Each number is 128 + 32 x the weight over its row's rms, rounded and kept within 0 to 255. Layers, rows and columns count from 0. Numbers have three digits each. The size before them is the row's rms in percent of the matrix's.

# q: layer 3 attention query, 384x384, rms 0.238, rows 104-127,232-255,359-383, columns 0-63
# k: layer 3 attention key, 128x384, rms 0.217, rows 103-127, columns 0-63
# v: layer 3 attention value, 128x384, rms 0.204, rows 0-25, columns 0-63
# o: layer 3 attention output (transposed), 384x384, rms 0.224, rows 0-25,128-152,256-280, columns 0-63
q359 110:080077080157157129129179073135077160140141166143119157151144135180156094118124174131181137196107104066033109113126145224141143107140114143170142197131201137143131121173098143042136169091073175
k103 101:132084106100153150163153106130107107115153077115066111114135121112167092148093173100122188127111122142098168123106119084142136115136113159119133136156149181096113106117178132149087134223146111
q104 110:140162124080141117108114105129118153174137161178122160171064119126131149188107170168118132156118096098111141100112138171147129170182171078147105126148082124131179083107153144156123132159075127
q232 097:078166102134126163085120146128121157085102138161184091081134124142182100139157124089097094150137105174091049149098126114144135113155118114140181060142148132129145126122137144058098102182095116
q360 106:197119171097183144122082062113063191139088141103109085169090097166200115139142191135181151169162091098089158127119126111160100156183161159157114147165049084152126102098091097127106104145137137
k104 105:113100113091105065172092160028136089083119142158135156141126086097127124151160155148181144146136115121087150125191142117144133127089111132132094148137127178160102138058134148117101142155153046
q105 110:069112062109112164141096174180141099105171158114118099109083077137168168114101160097148115083108102137122144174101130090084115162149121111100175099112140105147104130095139103134139148116148156
q233 096:158104106174117094139112118176190134152141091103123091125120042090113112110170107177098103111115119086110143175155140081178127154107098160139142122134117117134072133110130165116128100149119130
q361 095:121111132162117184141136134129159147114113173058143062108111144124142090203120091113224134072097111105122064094182105147080115156154108091053149145060133100145076121170134122127127044052181196
k105 104:105121097082204090085152113135127101172141174093160133092156105147126154137151111088134140108125109160197162170186107108117122083143106100113112068121141101109153110200167159110118139116144141
q106 105:138109094134126105132117199082163110187139112078026144059153128152111189125129184149125147062166090116044125127114138115069145128084130108099143132099096143115088072190088126066113121072133170
q234 091:161196091137115156114135123141127108145172177143125071145160117164042095170150223114180117146129148136130185113132114108175176127111101090083104124147132113142151211140157075111126237074172129
q362 100:112154175122124188080128118127152100198099111160162117152115147162151123121160121099046124164161164113146125203129150155100120150120069137125144094161119154179156119166142191198111166090074162
k106 103:096076083091130134087116136064137085105100110071079089151087109105145099114138134120147116113123144143129077102181098117139158150121079149130091136155060106123122111072154107161096069108173107
q107 112:126177169141178122116112162135124160139083085150116107183122085172045148133105138133166175119123048194113090142145058111144124124070102171122171128103140172125112111142155137188077120141135165
q235 095:170164140132138150095207133067111101157071149104110165091145134124152132169127127136117119098152149166114070125137147151196139137144202119094104167102122107142116111150132136135126106139082144
q363 107:134129093132087138141113182122107207097074102166134119160160063140132139142123130034101131145133138143128176119172125131162133133128170169166119108163117144144130156148119119172098135093177126
k107 104:149150152154164189157114120111188123111121120089095085108120125162126073118114143202117094131059113114159144121108145138133085133151101163119156145114150129162155094089115082110086097097116131
q108 109:088161077136172092138191126121161134072103114125124107181165154114136139157108141143130116147046087104152084092140152153143086146160171137116143044115135129121142170127169075162168113047149096
q236 097:143142108075131081136135106110121117127119134132089123081159101163080159090109129134134142153124087109097142183110121149148096108164073072140091149155103129200075162130109173177124109085164154
q364 104:160136125129238154142110122139110104070100085135161133138151080160168110098165128107175165117125095138120140157132112133125140105135139159153117093140085106175128092161108152149185091135145081
k108 096:110068149163107105160103179126110078140162137140159102103138161117155125090173161091122136098089171130178145100085130146126119146116150126210133116171105122106101119105170103053077146118133130
q109 102:076058087126119099112134087099182093157111134159141111067106137152124144134081132136136099095146141179171107133073106093083117107113131142111116172153143141128158146096164122203122106164169093
q237 091:150101159092093173106198146226158138186084167150119144118122126182114108083056142130158127142106142128140108119124127135078148167128092072121061160131110134110083132116137118170060144186060144
q365 104:110125010119123144118158131133169144073132143157190136160091105112098105118150116119132109128117097103143177120135076191125088094132111086146100098093130199121155104100111064134138086113133067
k109 101:126129132089164096141130128093186086170150110076102121136131083141113136115100165143124130096117134154107110141161110165104120091142162090156133124101149090147167134130117144071173185153135143
q110 109:134148129102120106095092042061103130112076066113107186098113152119208110082118079098203092144113154132158126151160158126086105099146147142098105113119120115177132073095188152064079114186115126
q238 103:162135141113119111101145117167165102131159162111145150186142112084078152127159145047125106130104172152164137124142070099122148144108121107125112106155104156067143102116073128115198129052116120
q366 108:197149162157121174106137077111086087176132079132083102124148169088190130172107135064131128147165088140177160153134153116168152138084167163129032101157152110144071167160142175024125112064097146
k110 100:125133037134115096174194090078141076065106109149177023089134134141115119113135118128111129133147082113066065192119129138052112128137149129167130129101108091093156126179101118130127119120144138
q111 103:154088150159133128118133145126177106134174173116113189157104145134165102111151158105113161114138103089136150153135093133096104131220120162139054091114127085142183155095123149111088168139125117
q239 097:103140136131133103135137124138088167103125102184094160157116110144137142089192139108100124071123140120181119135100152143134146077168147165074115133142105192125112139137116091157099156125043124
q367 109:129122107118151137157130142160148156106154122095087153122136130135121173125138205134165139114124124130120113171172141170122109109158125118082120183188086146170135148126159163138098166110177132
k111 105:206105143125124201104101140139146142156062136136119154183111130102193081117112125142094109064103129107181167102078095152132133112110134127150169067131141105187141083125179172095081084167145095
q112 108:158102147084153086098105136135087173126115166115168126160175128166141105068120120159106142163163132175138060132135138081165118087124173110084165069127077156155133134131117090165185075155154124
q240 106:140094143073111214096084098129099097179130121154139125078101153171098100109146139164147123131185144075104206215094101127116098113102147149153180148189200131124160118096132104118100076151176131
q368 117:120166118092084069128158086077176091157125154090162065106152113207172116115147131138125131171123059146093112141141154162138132054121119119109184106165152153155128107103143173143094200122090113
k112 100:099203089179143138141171091116067147108113102101117132154137108151145147183105118096117077139135134158136153126100074074098172130130141103148143136099067119137090146153119142168143143111101177
q113 119:122170125153094139126140073028124161136109120162179207098131136126104110202084136134159160109107113115088129148124157091067093152124186194131152103161128110133078117114138128151094119129125092
q241 093:132114131153131136102119064157087166077128136168094157136075121110137145109143074131168115184179145143070156068135107180107116103115144136128061137078133196220194179172122134118127116198083144
q369 112:117115153200107185126192112140152112098102113094130167071127176093153149101102136129084150161141126087118103118131159142116091152153159094101143112155180160187065104144133142095074154144081107
k113 102:087146118200145136118119175121107090098119057154170140214208196132145109134084119181054073150155098129138166176128126073142091116096132191151094131125133131120131171106148137173194103089088129
q114 121:153125146114118224125124080127123086119130149094143087140088185104143142181113111146121112122153116077145108158141136129152138135185108213156067123126059112129118127190097118158148075135100127
q242 108:151151150153103188075143124162135187138137130155097104126112138080083129128151138179093139156135084179171123102165126089178152123110157184147199123145155173124165078114086175111147190112136156
q370 128:140101121193212077093218105190114123113183095180137101150091125105155161183129117135106093097115167134150113122143098119192183113102167149150148117112146110156073084113094120106124108089156055
k114 106:070114077106079152069145132129121161185122090107156176117164141117106114090102158169120104071115099076124100138154133158142142192088175122145118124122112095160154163118109097122146142158158169
q115 117:117135115141113092147106129156140107138150103115099131105141183137183126166090068136149092082121116178144150114091143113151131135186116196180155139107072115139163160129114158134091132113130136
q243 088:108192133123146105167097118180136100132119115139081147095107081154071074093162125154136164130117190101153130118115137140132130119072068108154112157067062138148142154089143124130128104128148098
q371 100:170101089086173121140092195125108089094130177072191122128134137151125126136109179160089121179112111094117087147108180108133189144099169151144169115158145149086159120135097112150146117074156135
k115 101:106132139120109132085175159064121090128124115074088147070100142122110142116209112107149080089147186098110168130138091141091075169125136121104098153110126137138098133173142060070137173149117130
q116 117:135157104106134134172109200066139174111085164094126109161083136129136109101070203119122154105128134169108117125081104101109109162145136179134117162088149138136120108119106152155121158159178144
q244 098:163167104148130145140177173117095159112121113132141178077111088134157142154113108161095150108154173117117137057183093068128201138130120134159156103087085112195110085140134122138171163154142141
q372 112:149134147143124172115145113185077138123192105184139111159160139171054126132104115123106099131105130136146108118110110167150152188122138091160083155174108084154120131122064136135104138141187160
k116 114:109224159098164060124165126134185106160083160159095153117160159127112155129098121124135133104156112107113119125156117140073123113106119158116132165087161130094106171151087165189158170145134087
q117 119:112160146164087160071171121182128136140118108131083168136133076068177118155152101099158089139154175089143157200128086118053165146073137168090160122144127060106115173112117105102123149088123117
q245 103:158125116138159176041124112132141160074105174089122124129129106112096096145150113163112107157125136122162160110112163112148144140127122092133079088150119112056180127074123190178128111122091152
q373 109:114129169189146190170182170196200094161059173151157092181164183128079155154161113168122120071128144071138178141147154068135157120110102191080163081154122149113150116091094137134099133090103117
k117 112:099138138136101175102062165161118050108150123205122161083105095117186154065116177083159119163108147095164114180117155111161082114086140134110163116055142116128084087156131103070145123140151166
q118 114:085117059101135109101112216092169127127134197170099143071138105125107121145118171170112137119133112172105146108109124133113132147137167155142160172160136084125055089132089141141079107134180106
q246 098:160162162131081103075161097157101126102123121144156110146195094122118139117108109145102091078155165225190073136157127146118127149065170113096130153103124115101140242122127154152123080173103172
q374 114:144058180125129149174152096118093135206192098141154113123135106130112176132149125112153094161152121118161088160172185054077222131127137104144062110147168134121145128142099149184143180121150085
k118 101:074160076127113147163129171119194110128056133077097110054113163109102105080134115164073075125132157112089219116150070179108158136133100159109158134127135059132087121080096139084118090140153079
q119 118:145163107085137101213131139061083146112137126089088133086133167164159117125115184127105137137111173106101120158141073113148076141141148102105105158085144204212099152139163140157097130163154100
q247 093:112091137161091132117133073167182137090068193125120133141131161100090178144103095119135111063084141153117115142132146113149114057075131166169103087126094194117153167167182102127127129084135114
q375 108:108170142120143103171099152176105147094133164111038143135146097161139106175084095133163138072116102130166082134139124128086087109140168136106135113163126105130113107112152130132111185125090154
k119 100:160110116118142148092099113107172189089105079084157084142135204145130123143092127093149154110180138097107189165087123110195113202124100119111130096070170162097116131172133151144082147121151116
q120 104:073083182163164128111140170109136091135069093111147058139131106097118187139172115087117139144186130183171100114131135140103126152167175142100169116059169115140115092135139168127112130116088131
q248 099:086145142140104162119150157097106097139176160053104169210125176127173036118130146100145120164195101122094108155097087131099084127168109114148080125119155132182161147106115184147173127140181135
q376 102:086149127098110086169106149097102101116137153096081113075168148104121118101107135147157144166121100124099067128114182121146136079114123100156097101114192117159112149140117099158148106194225155
k120 100:058129126157081101120125124141113129139163186116173157122145137136129172136142157106068151088116140111098218170117146088182155161117106104026060147186152068119193164173120108147101191058084095
q121 117:117121085109140089123100168071156141158164156076113155120141132133126115058159175146136153131109131160125101130112108135144113145116088162128118101123160127170134150164111129161123123108116059
q249 094:086139153129130168091166132108135145118092157190129134195112086154138155208082083131126131129095119160169117104115167156169114159192113135064106140139125078139096145118088138125090128111142201
q377 106:166153074111130173119117110150114099114158132128130131152166155131162131134159117133179100110160133113157121206112133131152132147156140098098115118136113138169172178100112103149117084135131135
k121 101:119115105151111164166133173113131122139144113090129148101134170077109137112099155099081148206188103063155127101141133073154161104108100113087069143127105098130095130113097151144086136123121116
q122 116:111135141121112123157110159155086124163072164110125074087145135158048101165160165146121136097131086084090115122095079125134141166187173130111137121103116142119124163125147092087056115068150103
q250 109:090054155109104122164233123122133148117189132131131058093172178146180122123087122086077104156160141112104176071100126162129051122169098100140180148115098150119090127176134154100145150190150104
q378 119:067116101139104060157163132144074113102141097145169077168168133117192145100148176182125125124122164131174052109201133148152164146106083124072139087083151170114115154127132145111166181164137092
k122 109:167086102153136159161061070193130105114079201090113152154136130119135131169174171116123128130142127177112140165060131154166187152138146176078074126168138208101084116163122127137104091036087098
q123 108:163113131150121071121096167149170157186128113115120173122136159102170113086206153164152073177130162135082124123118141101172112150129132157145186138166152114125173171138118127077124114116178144
q251 092:141111124108118104110099111062137171152117083174149151143090123129144116134168138171113112103143169150146144113121108130156125165173198113118119126075130137069131091143137096122056158150087117
q379 108:143154100122107148104155120181149102147180133152141131148108084096103157107168178143108171137067178162053136047186195075127178093140081113163125107208117115148133157135083155110103102130124151
k123 096:150113142119174119128113166125082123125105177132149174089096145121133135118064124159164127166121148089162153114114070132080127163126122062122106137176114075135167081128168147205187106123083155
q124 123:163130091110128100134153138083163151188101075093157106170109113127107175123125132068087102136048106131080153116098065161168095135116078113176132125160109096166120163203110080096174099170098181
q252 104:145090124117148139134149135081135113176091107110144123095118112108107096115126145105134153126124141126133206115109164140105124111169143203148085097183188141140117130161068109109145139155069130
q380 120:165161178150145081138096110149175120082121147142193084145136131129125132191162121164111097070096150105219130141143165164151091175155057119081167181133179124128149129175117085099121175084123098
k124 104:119138145178121145101136132171184098149102095094177092131131130125147131138101181099133144123073158203104128125116043134117103134203116109125118072059072122194105119138210188124103105146141122
q125 121:099116215142102111153142099115113165129138117111123115115081142144162083119145042111095089078159145097109118167100105075138154120146090207090071130133175145120094150086173122052124091122170140
q253 124:094153073136108112133147178122132131105145116081198110146164189143157125137106149161100147151137156141175119063101080108147165127118156184140171162131142171170089113048078075150147145081129171
q381 130:106065112122115130087201133107153131123153161131166109124109163129208135121080107119163154195125110101051154207155133152117134102074128126138162163123147177105073169112127153127109126102152150
k125 106:078081182188105188174108080155107110131131130131081181085084136101111103144180157073176158160146126116087137116114136115199147139114133075096128135175136182151122089161150079112115129081131133
q126 115:101105106098176079124150147094146169133138082122110136102173082085123109139147131092102140165106119151110120098111060161161097125172144168145107110149152155153094197082172110131104127115106152
q254 121:113104169118145162150139120178134116094118167124138123177139161066173158121121165141089145058118159107174125110147133113165167163094134143164129103080134152121081133129116167164174191187123143
q382 126:153108108103187079163129193092161114084137148082247123151115161172153168128171185103111107136078097103098101067144108124188103162134150150092136162077101146142118201111069124070194139106114124
k126 107:103176102098106086123101111148085155085118117115126092115160055130098165090173142120138190110184097180118138127105046146119128129148126095096139090126132107116111078150164142123116059143102148
q127 110:143159112141123147122152102160093138119149123166189162122116116179146132187144141053096069112119109107128155095147165070132119132115070172108111035113135097162124153145145109190079112131157145
q255 088:101202205104117116185164134137150086090171156095126152158111140141137115083086156113106136128136156095187160093142133080158099102151138121056129103124116141131147176085068227148141144164150155
q383 098:168098149133097122131110196096144193073159144116112112191107126161111056076175120149069101066122147121098101116138140133152120107182133133100120099080114135166151145107090125102106087160165092
k127 104:123136197136132126128105132125178113160161130115136188140161128082145102128138105108072091176147163125063151149130137127144145134139075137178073103193150152162124124119159119083196154147120118
v0 101:119122044138142119106139110168146105073125155156135084150130104185128096129123160122138178065161161117155140131039179116131130097124081123174175117109107132155080199135148139112136136137173097
o0 099:188168163100121065160121146168105152205142107174139091089102143121104162204087124134156105097127087154146161110130102131137107181100144127178138172148154054082143156181141108120147067135122144
o128 098:146135148126147099125092158127154120111098107129150117133114202185075107081185183110132129176055149103162115111090141172144089113139117128130112112130213150106111157117170162080132144134080136
o256 100:137097111103175149080111129108143134082165107098127194107158115111172116053111076147193138130131070113087147143166094153110145109127120115128122113105108168163095143078137110150128114077145102
v1 100:168117149114109112168105060122171129134141073143212123096203118190146148103098090131094087143119171183110156139131120118114131144116145074110094123181199140091116065111111131113160151110112122
o1 100:165189137125098150135098134110140127095127101099135097154035142139109080114092144129161107147160060145114079120149096121138147095130116148145109086098094143101163156079163165124177067103122119
o129 096:120055154129125125135168115179118113177083110119091070152151115169121147244135210103138183193193124175153188090136125080140198154160132112099121104131171127106112091108071131132142140119116172
o257 108:099121094140171091124117133104108128127074205150140133153184081072145150079127072149033138146142174092121144117136179123180065129132142198136157111147130136130096117143102072168036159134137092
v2 100:092150155093142142172160103132151178145167150118166163151077146080128146074085105130107104169087114169131109104057100120154122127165203149126101169109160145123127155145191173213053137168098109
o2 104:127173132216079162124168127185130130153064157148087159180160126087152136135149096130079155176096111184138134082153097153112127210157080167169092135164141079135147142168167093136117188091166099
o130 097:082158126118168105135133130128141133089175161165112130105151124118128098105142142167137093097149145115139145131117107108118080074170149097149106119172141165138153105109136133138115175149144114
o258 096:145130086106094108156088115098136137164134157110110051122071153126086134116107130088163139099125145131186135166159071123129083099126084130147078088107116131153130096079124071141125054231075131
v3 095:138140115130112071122136133150157106075162149128133111087103116057127116124111144112056180120084121109139121168154158150104096137119147116099124128134127148194106109110087163158093131200122140
o3 097:183099113136106139146139154145102110178153123120152157088173127117151074102086144115144157154120175132143138143167056149110085109191126106136164191131106110070124096097189089114133148132144204
o131 094:080123123097173163176113169145182164087107170099079136210119096095135096140142097102054130081194132159170115123173187166122136076131130123090093113109056131187172134164074133109082134165183151
o259 099:127122173112094179073135125096141135106165172233104132100113186129135156177147164191135062120068092177091148120138152133121147120073138127175128143097172140095098124219197089132127090148131122
v4 100:117128128144179130116111187092086127161106144130135194116069145144149098117077082105073146099116116110136118137124132121135138117111134115131062121070127110165120046172187171127126084186118150
o4 099:114118117089143170100201104148131152155140095103112159157106131107194142163174157135130154082121176137186196189093083123148141144079105125172132103085143099069121159139051147072093177089123160
o132 099:100066167094120115155070146095091156114095130071086139140083125136130109166082118092131075190110112154173092123145252133087175103115169132163144109120118168193140098166152165066156118082185139
o260 104:146167104184089066125135104095149118134065154144144080147108150169086160123131168132055089108122098146108185097158082129102083126109139099116120125153085066135153143115186107131152120134104113
v5 096:084115128092113113167131079160150100165197192141113138111124110052110146161185164149153144108151188140113110103114180148101126164184145145113187123083109140132142097149119048112122105148090130
o5 095:192184121132139132081057159097148169147175115118146124054121083124137155200148138105128109155130149149131126108134163143121130165076102129116182167195093130122130164083106163175090165167144066
o133 096:135108114163152169127111103079111167134122157170113106164152092094116096108129104150081138127107125130112149161159140128133209107114126137125093141071166119187104071094096102114130101160090138
o261 106:128216118100135114153112165095101114122207130066090125107075107073072144123156151131162112091151114173144174147137136097157071098161118096103168110077136168083143129176132105115113117084130122
v6 096:122072126177106128077154135113135120131132153057162121095126161111152071125150131121106164098171147130119170155085144124072106119167141147148101118131183090055136182119152081096104211086112139
o6 096:130088123123086141175155057072161095102167148080099080100094186129079098124143102140090141114149140098111140170142175159134156160137105114076088171115112167147132103153142162117201105168173098
o134 100:197150129138127096078171168116090086126088133122131063117107135092129152119151232112119136129127100180068135089124101070099163149093101179184147145131087158115137086150105082122134105132129100
o262 096:086111155177119120110094120170114143097112186133143167174137064190136149173057086110201107157106161130116125103133124145108150160129170164135105112188062127164088140090111187138154103137108125
v7 095:078082132132149111121090131102156113145162158141127133197130096113156149083113113175086150119155098183057132136119094092119093116110157183103135187166108139160088178146114125096080143172128128
o7 097:120138100073130100172155136088116164158128140126159135092098122152103140126111150123155121145089118177188151151133169100120169139188127157147135133082197139163151144097140096134173137121139078
o135 095:093113119180159117146099117128060155114089104056130138147112107125114155103147174118113138206125096154124192148105058163132140129158145065097104110126080152126177144136120108105128129081136090
o263 099:118134117181135169115078137137181144133108146130071099106105146157122125172148062153136077036119169138100086118186145102143138119106148208177138106049167106112131133150099182092133127164189167
v8 099:120150096109134094129139081140176071075091129102167115143132185203123120130144139157152125082099137167165148145096123123114121155142161076160115102118131153166077132122081109177168113127107098
o8 095:088121117177187132148148085135121106122097093168147142133071103147102157116116097192146101125078095172073146109146143069108102105103142140119156060104158161102146094122168133138157111163158187
o136 104:154151182150104134137135137097173156115123135156102092127087142113125156142087163145118107162111160061159122108115112175091119151103121138120104138108138084152152160126084127112145144094112118
o264 101:099104090135094088148137180140114132174152135159099146099113130129151102121092113078152165083082133173152151109123113140155074111175150158149169092143081153123167067108121149138091096109132128
v9 103:130125167070122088144130127183132202174102095111170117081149101138150156220118129139133130124076109110110102086121166172169159107172132140176101113091125091081069187135155089190179119122104161
o9 103:148171087166145110136052138107142144120176117094096117129091159148103093072141155157173148195147123069138181149164125079160091120128118126129134116063130123154104113144084139115133158169156167
o137 096:147106154124141155065112150155110144169131123175146160092128110180109121152158092110131090092108107064127157109104150169075110090175125073091139099171144102104128123158162116107163109126122107
o265 110:082160194115140146125103134159118061097182132100103106138103140117146104144120117148100115105178160140164082101143129118158119167152159182159086113182202159154134107108149151113139095105145124
v10 102:094170062120109083111119130177131097171076101152132147081146089119097100084174158136129132132176147170175173132073137168160158099112123146151144134156124172156155065135135104148120141137074144
o10 101:148140136203143103159154157095132096107151092113108115142125145152149111106069127144111081113095177119083139148202116101129075069119161039131139121067149096159119079087170174061138081122154168
o138 094:128127101077110101131116148147181180143132139072089133093160167204105080133085143180096165095114123109135178086116148126076189097113083107152168096151157114068142147157169111094132067163133152
o266 109:095118147089086133151110055062119062113116153119088156117137092115140196128171119111128138158122179109120119081152126124175107166142023121104189125095087127066131155132140100171118146140134106
v11 102:180155192141174130135163141118140122120106110160118152128081106133158180123151096093171126152110128119078203096101194116150161167163094151170167100115123100146162062045109107134086124154133133
o11 106:098088142074100127130178168169124120160158177117162116161143112124110148111099151131125194132134162088123143199085091085161143138176117148124095114153105187149099123099116086135090129149197140
o139 100:138131095218124179127063137137106175143155174129133096112113152150117162178095127119141122138119105086113093093124192174114141181058143120165153120092154108084127148103156149112074150116142084
o267 096:161173137082135147140190142078159125102170115105070146126115126074108114112142127111100168114130130119183155149142112114135109110148158135199138146194120146133098167143149111182112104113082122
v12 100:089158155132119070110161123156139128138183107143191150128147121142156155114087104120105145131153162126156132163127093125110139184184095110122154136135148135175119133149083191087116122082134080
o12 095:142139127138046144139133119091182134114165182086126193092081117124165097181117149178169128093114150197130129118127159107070092149109162070174152157176143171112186158181125140102094129153155147
o140 099:104110106157176163124041093108145177109118133138126128157126171104127161109139161178125111126143098094129150136078117139110128128096116155104151121121087131083111125153146145131115124092082183
o268 102:134144041151161057066155201162104099134105145181092090139177127107109129047150107085124103125081132155102109099138136130135156135136123145094137103156118100176107106135110139104086187147136144
v13 101:094095114136155125089183105099136144131130098125123117098138117072131070082117147126113170126106076108103124189121143147104116109105178164180147167127172169159112132120066198105132174140200161
o13 105:125098136133112164136175168114116082163082087181159116146181134179108120123191140156094154177090153102208117122095113155116104097080142088068157125160140095120112078113197097132126165158124156
o141 092:081141099049122059149156108114163155082085147134157194150073097105157150067074126047101160117156093117109114116121105104081116137155057104145105082093127135102163173108122105151153153116141087
o269 104:134124141100114080095112109135134139097150107084072138129130132142102130174104066132084171117221165148127128136139107134179164133202120141163072148148129144096138094165067120093128125091108131
v14 098:154101169118122153092150126129104083113130139165136101097069132139152113162113140142116123096131146105087105141174146151083111126047095158166108165169106154089117145158112094108142182145129154
o14 097:104068112068156148090122134087107088197144136141135166119146134160099119089157062143117141147159104125141149133171150171130103140081152102133120084118127110089119076115123103167144177108107127
o142 091:182091122165106094134196132134216156092071115167177129065158114190123142156067184085137086107098126159126064120106104167114081154118152177120123090159167161104203145110157131200093167152185129
o270 096:163102172126126161143121123184112179116113137137154171115133093110133094130160153111134115093109087154108064118126146075102119083172120104113170084118138103123080139151111123154174091130076113
v15 097:114118106144127163139126140121137080172163135141072154089132105109092178098191073110115157121084167183134151165098088199106101119078157153107159128153111110079181119145156117148099189208106135
o15 099:125116184153145067173085129101119141104116143095152121168134137126119184147140131130076102166168147076122127131135155112101139114078075185134105158127161152085157122148156094130140087165169117
o143 093:145131171144136181155117145085186067108143157137114108154149149091108164123137167129152143128145151151095079126189125132079113152122139085088157131113121139158123089131100142126149138114084074
o271 102:085176096163111126073113131177036141149107168084167069111159130109150139178117131171089110148141157206139112120108120106165118134082175152159088143146098093120114079146144124116150149127137152
v16 100:149183138075114088177110100062151144147154209208156139126155197118158155101188144136178156124203174123113141197125179132116161091096169160110109153110167132166115075103114109136134179135154106
o16 097:156129100171179167175165159122137191121111111137145148106169073063102123135093098127112185140110119106127107136138137138123142112147136099118152079115130125192197134133097116150172147126097163
o144 104:134128156128073101120192104065080118191186144098122081083118193136145204037154127119183166140113130134163093090168125145108114157082143126119112105042101122101106152071100109110050155154125129
o272 103:118157092122105119139133126150152110114156132077059135137162149105110143072085178113098078138145114122126157124107185186163104110160152188137134200134125138139100164159162101169160074135140086
v17 099:087087080125134152137115171119121098132156098134134117117072135166148121210136136130112122127132138153152127148137121136153159114131106183134133132131161150070141135138127137147130151156051146
o17 105:110133100122105093123113092103126156136100176141096123102121175088115132092110160085166074152107133112000105121104100141129104125158114148173095088189093154197119113111180127112101163114124152
o145 092:132102131118126138081119137141124145069135107095069182102136125123126117129156102043080093095049162137129177148110140171099137133072144146128146104114173109087161125147126178136166082120114117
o273 101:155187092182136137168163104112098175133135141175118102149117140131125118208120187148087141171167109134097161095131130146134148123129112073130114137100161108093070122171094144086146102143128151
v18 103:088155141120160127185092143101135057179092199095089086194108073159087120155190113153138100086135192072054156136101118125109124188159115145162109162123103111122144133133113108106103116094094112
o18 095:122075107150149130095137123166109155123110064109120098081120147122172112084140115138047141173157137123180069101140081108119094094065070090133136138161144127173104135152143170135119183150188080
o146 099:087134152126156179158084120119144179103115105121184121149111103139144109174113110187157121137088161091096145103106092136111138211117199127139104182120088150133136103158191110092114156075065178
o274 102:121208110163065160086087103120089084113115174127127120158141167102112183157142138098149105081122121165125132137085091129163141144153177137123123116089171131109137047157086154127161119125126120
v19 096:172126135131123184149123096152172148158111132155142167158177121157118161148155153104074125087162138077131150110069098150111051143135100097102062137127136066107084120163122095182115150132096144
o19 099:126158227082090102086041089136133168134145096148143143101095185081157133146133095124140136125187136125083129123153104147130137117159113101214126127126086155145119106172139225057190103130139115
o147 095:157098122129144112100168117131196150176123093128099131158144132183095102120149164154088095210131134148064099060089173166128162118146117139108057137111139098075124093105151061145122106113178172
o275 101:091099114086188091185148112108092084173153154086129139114100150136198108175107107076094148116079108154190136116148115123062166166152139166156118129122155094097169195159114170187124068175142129
v20 102:170148134116103131091071128106158117114159070117141113119134094175117142115107142117136140107170127085128091090130155110139152167129121188139086111148093126142109119141087128161124086138135114
o20 105:128105117096106128126171107094087093137162165125110138114110120110136146131152098158124163140126164125167166151107116173156102061133121134150110145092154113141107116061123053138100139144154122
o148 102:176107076188117094112162161140121139100131143180156138122196128095123147076131100144108114156195093126087131101151085092124162118165127105104133134133128091097112148169102171128128076138137104
o276 102:085109150140144138158112101128079142125166109089090129117084166095163152086109132163119123155092166134116091102096160166117094144143144109041118158155084123074182126145115083233125117150100224
v21 101:054148148133146125127162150187107181112193111122178068139124164155093151101182172152161044103088150175138104170128102095120115127150180140075149099185074155111151105107119036128137101114136183
o21 099:149066216096142083154119130128118146170097201092117118140114138178115142103117104147145146077165071091148132142116101100156096115163056135096121136152132141195109128162072106085121117124167097
o149 093:134107164130082133128156119103085124158106059110107144141211171130114083232094170130122130150137107154148055103141114161182157138131102143201151083199115131093111114060137087113039192134095143
o277 106:159147139121149088101105060097105112121145176186161112128164132166105160145167201063121144118086123140074143094111151111117130134148104114089120054031119169184154135138185104153079124174237127
v22 099:114135108101119105126161134170074093144130145155116137163129091167068093105123152136151086146112144116112154159119101199104135082161098164108127083135106098189199153183096176096137113166159081
o22 094:126114135154123125111147092130112120115154121090165119145160202118136171127080156166107212143128133064104149139151104142129133121143099099113160112102087142168137130125191119123166162108114175
o150 100:149128129131131192168174185049079112112123074179139144104095165160077097145104091112131116142110171173120133158112127052090120169103158151126189124088109081139148119133096140089111114111163108
o278 098:119176100093137145080130150162166130108124168140093123143101091100162093054170105165076075111148142136132103133073131120164113099138185129084115164131115122139161132084100074135089119182095150
v23 105:136127049152097159115112132088113115096119188166089184096159132109150164081117138081165144084096154044165115090088130096117210144153052145179147142156104089064148167126156241095142079127152137
o23 109:097058137114099114169143160103112145084190168083098146095129155113126127087089154172118156131129150128096106110116145076076062138106142197057093147148114133146118128144088171119114100102120125
o151 093:149113176150164133138160084108156112140103137163105140146201153120201140142147058148166112122085111122116096139144154161124150088092120136155125102174113118111157174141137130161150099158137092
o279 100:155090110144101124097133133150110191175119132149181118145120120167129135128164121065151094150194115142163088124138140123098123187145182115127129107149183160106139115106158115132107095154130117
v24 103:136107113099127103074124119153145208120142162136117163131142091135103115117194098177155148101195109069156106131065095113153142081190182142145098140180103161064159172113114097186167138139112137
o24 109:125162169113144032094107178123185180105155108076157103090151147112150143139126192134120137159124084138041091088106143138149109153161102132059199140113142154150084145094122134111138096183110134
o152 096:126117092098120224076096100159156081133101166181138096159110145174107108130208134140127147133140144149134082111092123175113155106101105140046058159143121124163126133187134123131140146075115134
o280 101:133154100116128097068145147107085081144112086185113116143111089084140117149073129100121104137160068137182174124115145172104182132114184115117166179135104068072116103171154154119174104189166075
v25 101:096140188086159137126119153206111138097175134118147132127158155081105123118072178115178128193096142113114131127123083106098157126187130192161147127134151133137109132122142150118110158090116029
o25 100:156122163138129135110146124098108141146124181209137101126153113097130148155138155139093155031167136107153124098086151119104165150172165176139137179183136094059132128144154141128104071138125110